Weights of a small transformer language model: MLP 192 GeGLU.
Each number is 128 + 32 x the weight over its row's rms, rounded and kept within 0 to 255. Layers, rows and columns count from 0. Numbers have three digits each. The size before them is the row's rms in percent of the matrix's.

# layer 16 MLP up, 192x64, rms 0.163, rows 166-191, columns 0-63
102:136091130114082162186105143183076137116156112151115111123119114116090118079127054079115130158067110100117160112176170185154127129116080114199118129136161138095169169127100127159172163120170154
098:102186133129135104130109158128118133153104115065081130110079140146140157122152125034142147130118142082132178149124155075139089130060136148061123097128059084100130188133169138113154156122155159
096:132102098090139150115106109159169147116101155152081126120128117111139123126082101079164144113157114109141153187170136101079156151181078108115137144141060097089166126066135224115141142140164189
089:128138117179105111140108196067122116106159170116136115145137101059125106122152163155169161084160152074099161097062125127140115085126183123129089166151198116120110077111066135139116135143129174
101:038135175149155129143097143120094163149156135140152129160145157105134102107156089187174176116121128123129175081058146122070161104112176099115111165137145081121112135136099167099129140137097046
093:116088154090174147131125108115115139080113100162131115142077151140073125120130126158119086157111144195089184168124134117109123103140194140096132138108130140133135127168063081215144064167073138
107:097112110148099139151152126122148101132107191163176108090114167117150134139121174091114111110069169139178175134134081112156201126146114128063180132156099082154106126141050128142096115144079077
090:164091076174090148072135139152120128133079145116092067147136155225097156103105122113126087174170149111117135161148159149121147104158108146120105107084095153115076097153117127122150094063074152
106:109136099123113126100139105157086110134097156125133164180123083094180157211108109144127116112129109140130161165109164136152164252127109142091149130103098096109090125108156119142047152154115152
102:107142078143132142135136089067187102104085122151091096172135143095089113165101108144121141124147158150123145157147085117121106108174128067095127117147108124080150178168112196080128230118145140
106:144106164065089146160136153167093134108106089112121152154133162153153097110147106119112116119100161193079085144097154170110175156132139167091133114135058141168116152100085205099145150092098188
099:182105158136105101157181089137171124128113141071137171170147115101044134109158151071109136169167136151132144150093082136150130158139158065163186130145074165122139082136090069126123144146126134
109:119168138111123121086140109175129148152128135104115128117157033148159127090099144163082146149107098138111087165188129089137176161123210129131108092154075127125124054152172173128170112118090154
090:219159106090078119141068129132150128073114134145066146115191126138147050090145203139108127081097139147074147124161099142180132127113152124132125134125131136098184119144148115154097097132102148
102:075146108082110103133118130137103114104163147143113142101096150078126145147206074153091101140149115119147161162152166120154124110136172136127224174092153098154150164137147120140150123206059155
109:193098171141141104109170039110110131104168144153128120085123123121101177132147154092129132115204086200143179124163120156133158125076123143128142134158169074142082107075106136121121096132136088
100:098110130158123105124162088194133166139124056110151191181105076140054100161084109153127094114132081103120134105086160154122151157120130150121141125149069117151167188102160146123154143106070153
107:114092155117135180076130113138143153173110105097052112098144150090118195155159148137120117158144120142078108164140180163183130121124134145129131121085171157120122070126167119098062159087164061
109:165161075096114127092109166118055121145149053104132174093137144117137169080118103128155117046153111150202128151167135137134105142186062126094111142109152102149173155101148136112123146092130114
106:131075089172123127118165127140145175125095077143110160118107081117101136158153214182199182097136154124109110171168127094143124108070113116165140119157102149103076089139188141142082112140126136
116:162101104071182156109166144120127143105121086131139112057148186134121109096139125059089125125088101191116114127160101121077106136170114198132158148142113113119145209149125069116125105171138141
099:183111148133080164121103137149092128152119193111082176126127128136114119095109116143227122146117096148186128085173101082106094169149118094115117130135117130168156049138053154138157123116123109
106:141168112123161179136120128071147102119124106117067072118186102132152142129106101097151076099152139078157140099178142100103199149185106115101095152127134108128150138127161076133178129181053132
091:069092123143140099158100144159095176162171118141144152144154082121193152073153117087130146066111104146091152125125063125139109137105184075174176129171138139093116137117120082159133116054115121
114:139113113125120153127151111162123130132189117147088124151112165192126113155160095202166123077126108127154027125121147094080120155146134115110117162151183069101095083140095077151081121123165104
092:139167152162069051127131127145117122132138117113083114109091133095109192160132141139178184141161148100131104153110125088072152141131166205103093053152101167175125137144127102082135112134101167
# layer 16 MLP down (transposed), 192x64, rms 0.151, rows 166-191, columns 0-63
107:131154173225117103115153131113142122093110062151132123122197135117078128137160035114133140058161145095154102130101117125113167097181146152152151085136089137134090104147115143104158128130132180
099:151099070170088182096149160117028101122128143150154119131135135138087152120153143160125081136124098173076103090170120093152106090185128124153128135161208183157141128122080112130129105116100138
104:113087132170125097141177144069123135122095088070143159134155089106130016138155196091122138139117121145131129108128154146117143149103197119146113118136152118113095155111057156103153154170186109
088:164111116105151100093140115206096176170125102155124164112089117090110132123065157134089095146141178123147140096180106132100132156088110150122216098122149130196144088144186146125147125092085115
099:127099161113087110150111143138082182176106168129111154081097121141191157068110195074138144145105134103159166112204122121155141186142080153073117115131140089078125161130113081140128141140122097
096:144166110121084094133162123100109117115118138143177142161172162075112131114129133089125148088068113136122157149194142090175138123098094079183113096182154121142098130152127138101175159019142136
104:124058112195116124151130131168093195111115178157111119062100200165149159117142112143150123117097164073134154136105102118147102178109106170100145120127152125171139074108110143152149104157068082
099:141113152129127098117119118060125097153162076082118083148119194078161233149139156115148053127126125146144137169085110169144168131146142133140119095111121120148101184110142100110135172157119072
106:197106136141140131142118143160145107104124114156100138095139171163149061197145080151172086112116050164106140088135096167107142149204130074120107148179080114119124136099148105143111087138149094
108:115121122154081120172138075110161091141120177128152138133094187106109160049189103114123127173153105079110148130102140139145133116169093092116087169167152125160091067103120158195167161122150092
104:122081109184139177147190163132154152096102107104092168124131101123140119137139074134088111098189150103130089089112159105170151095116088181120115113186089157144125139158127129122025096137119164
101:155160119170145118134138138132103102112080132178172096136147102076118123117187134117119159105167140084144134183123061114155117071156087105112107165096192080169159147102097172153154096085145070
105:077115078062138121116128117140069128177156133133147127108150121148151152156167088121105178183145061135171092087125141145191123093099133150162141114138129106135132080112209186113070120152147127
097:149132194096113164125066126156138127122151135139129107134093184116128150129120076080145070155118175108173172167050105155160139134144100102122148132020116082174112155144154111127124134131133150
098:122114086088095123172067121133119147130122109172132176159170165083135165142164099096103154126102099149129118089136156169134103198085127132076180101121098145221127089158166178110124097110131122
108:140186179150145129114137146175144120148142134115151139083071189104121100121152114145137114124106083096111152023111097115108121163135091116133109103139128141103103202097149154095093216115134173
102:133147146146160168144123161113181127139105071057134196106108178132169137111211081142130134090137151109120140097113119085115110055138081122086150118072112178130114119158164147101162108100140161
109:097135160106106082173113157094103113161087139143213141160162150111150096137125097123087143110132025185142155093118109118116129102119125127134179136144112131199150094117177168116166079124121090
106:124135172099137137164127169142096128074145128135105053100118114131175096170146086114164097159182107141097163134116195066131067188145111135086113119165112115122091166151129159150099133096169076
106:137170094138128089079177118085165118166110138110125111131097109111173204193112173099118114076099130167057137205173184112139117102126140134151103154147132142135118136129144075118158100091149093
114:095083123138109131189116108151116102162084082110116095098164130153132135115134158124102151096172084135129162124142145061140141168030132090178132142132171200159135066171106146145150115111130172
101:117145094109164123100125098133143136160136127081148148109185091097143186136138151143136124133107136128145133110201077147060136105063115134145083160179153122162139103081144133150214052170119147
109:163133082050056118143131121125148109104126133168131081146125055137212196093110174168141152134147140154084117110133179175101130079105126125144120129164091116103106143090139155134148138115139174
098:161086095110128173123126154094143150160149113115101099108108237147081175099118138095120100066131125134149144161147157105130153115140181133147169088039160071115134143104100139144122103182116120
110:160154102099105083104162101122124162041200121102119136137101103083153117145084113190157149134113117179188097112147138156171170152121171150105111103133141172120085136105131078152065164139110108
092:081149150104152189123108128079107161123128136108105095064170115125134139169125162105155090153206090129117154129180128121127100115139127122115200124170167114126167060113066154161154093091080122
# layer 16 MLP gate, 192x64, rms 0.157, rows 167-191, columns 0-63
099:171107110154156124100174160121057121152118135078149063185138159107065110129148065173160161170126176066136095162139116139116107108126171106163150101128173100102142156164109101157153103111093138
097:123124104162080144113177113086113111126056160175125151112145127178155125147113137063128125175136073112173123172110156146112156204149131125138165142148190105149103137085057133145088111071135117
093:129141105085149097118161053148152131157099095057147083117150150187109083128108144177161120118101131162181101182103086148107170078151101127172131111101166130126108155140058133148152156130177108
095:155101147136196113174123134115170163141096149088130111200109101134106163143176082136116130115120144092131087097092214106076149107125118148143085142139122175131114128095060081107193119148120091
095:146093143100153148136074129182058208135135099126102084113128132138138146163142056156169083128164127124110190121103148166109162129109182149149154155048124130135086113096130092124113094154167126
107:191147112085111075100167096086115082107117084145109166119126117168082085122097130155150129170191136130090174100112222078168127149134106158148100120117130124166111168163113172149156152137102140
091:109142125136083111126196145064129100185103121121116160127126180125094121113104123147124148164113158037110162110083163153123107146138173113103207140114134184176114114145133075156090091151110175
100:213170180085156143095142072099161107116075077140103104140156170138108110172120182141099103157172113129075103150130130132142164089073118104159141144119107144113112101114081112106097079137127069
108:094130088121143106140137153207103117131093124112105126171137104126141142158147145099151144106103109174070119156088145080181090100055123115216163169184128184121153136097149078133140089130134145
104:158092139111078122116153057139139075111142113099117100123101100166149130153163131191103168183098102112099157112150125086126131181134166144086158122174101074188160145067108135173109114124180094
102:144088116117117138148129099153192140131134110103091088130119086152167115125188146105121092129154144178083102112094157067158114111130113095180127086132149134152129088102150122187209043172125096
109:153116157099106105151170146139185075138161065142083065097123099191112116164159149138038124130123144127091183153073124091114145162127161141119131096148183122148123108150080112139094125145131081
090:137145159117117063114133121107126016150149125156088135095166134149104140145172203121141156181089136144165131111121089173108178147173115123086138157100165143155154099094132123099182109100141169
096:186127167072109144051136083093139100194129146100060075141147139148143160158112071091140114128144138167108163098150128085135189128143150097132157104068175124127167123094102114144112154138137095
104:123117177122120078107130082096079114201066083146128130102112041075119116135156193098098131118130085126110105150121129100104129085126126135156157091152140150199135115124136132153186093146094165
095:116119164092108101097167185100122113115144129123084196182096074092095130182216085125155096178172140119099135128135123131176141170117138084174108126109159073174161142145138114124118096134124125
107:160067113137128156157111163104102125183105173142150150099074044123106051174143084114113122153168101105102156148114153150114123133138152097114155114159093173076172156078130160113159161129080128
106:184099136090117179175136097157126080192091124143114098114059108102135082147125122129083191155164123148120158123111102182136149086068167115145141107199114137167140092153112086154152115147096122
106:145117114127112091135150153150100090144171087149137067113120099165177221107098091137146129135123115056091158098133162082165131105166106063113121108158181160074094125080114148121159155139108135
109:196126164073087084130098136189141119170077139141085100136131119154142091140146107139129141159114082124132135171111152075148165197115154081188151158152094120179116080115139182081131095118131119
101:127151107131073124116201101179185148127139152132147070162145101133108113107142087131167151127175166159111141191128173135132131128139073143116184148107097208078094114064106100134108135136086119
097:106114131143116132146124099118148147206089087180108071162129071110128179075167086111156121138110110138109122136157166072217103158097104157160169190129110122110123157126086141153162150157108116
098:112081121157109158147102160187177109124092162155158168155116144137105081162175112142130088189120138105119129161072132129157072093130133100133110137124168121095065175142071077151111194110150091
104:149112074079144124154218189146118139082146101155057102137127096141113097151140144178139117227153084144081161149158116079145120134151118115104166138166125160123130129108098083112137124156127107
094:086163229086127143156104123124142090097087117113163151140126097159143129165147134188165123129097089134075081169117065117108117126153158132144146191119148145154186128112110153130078066135095123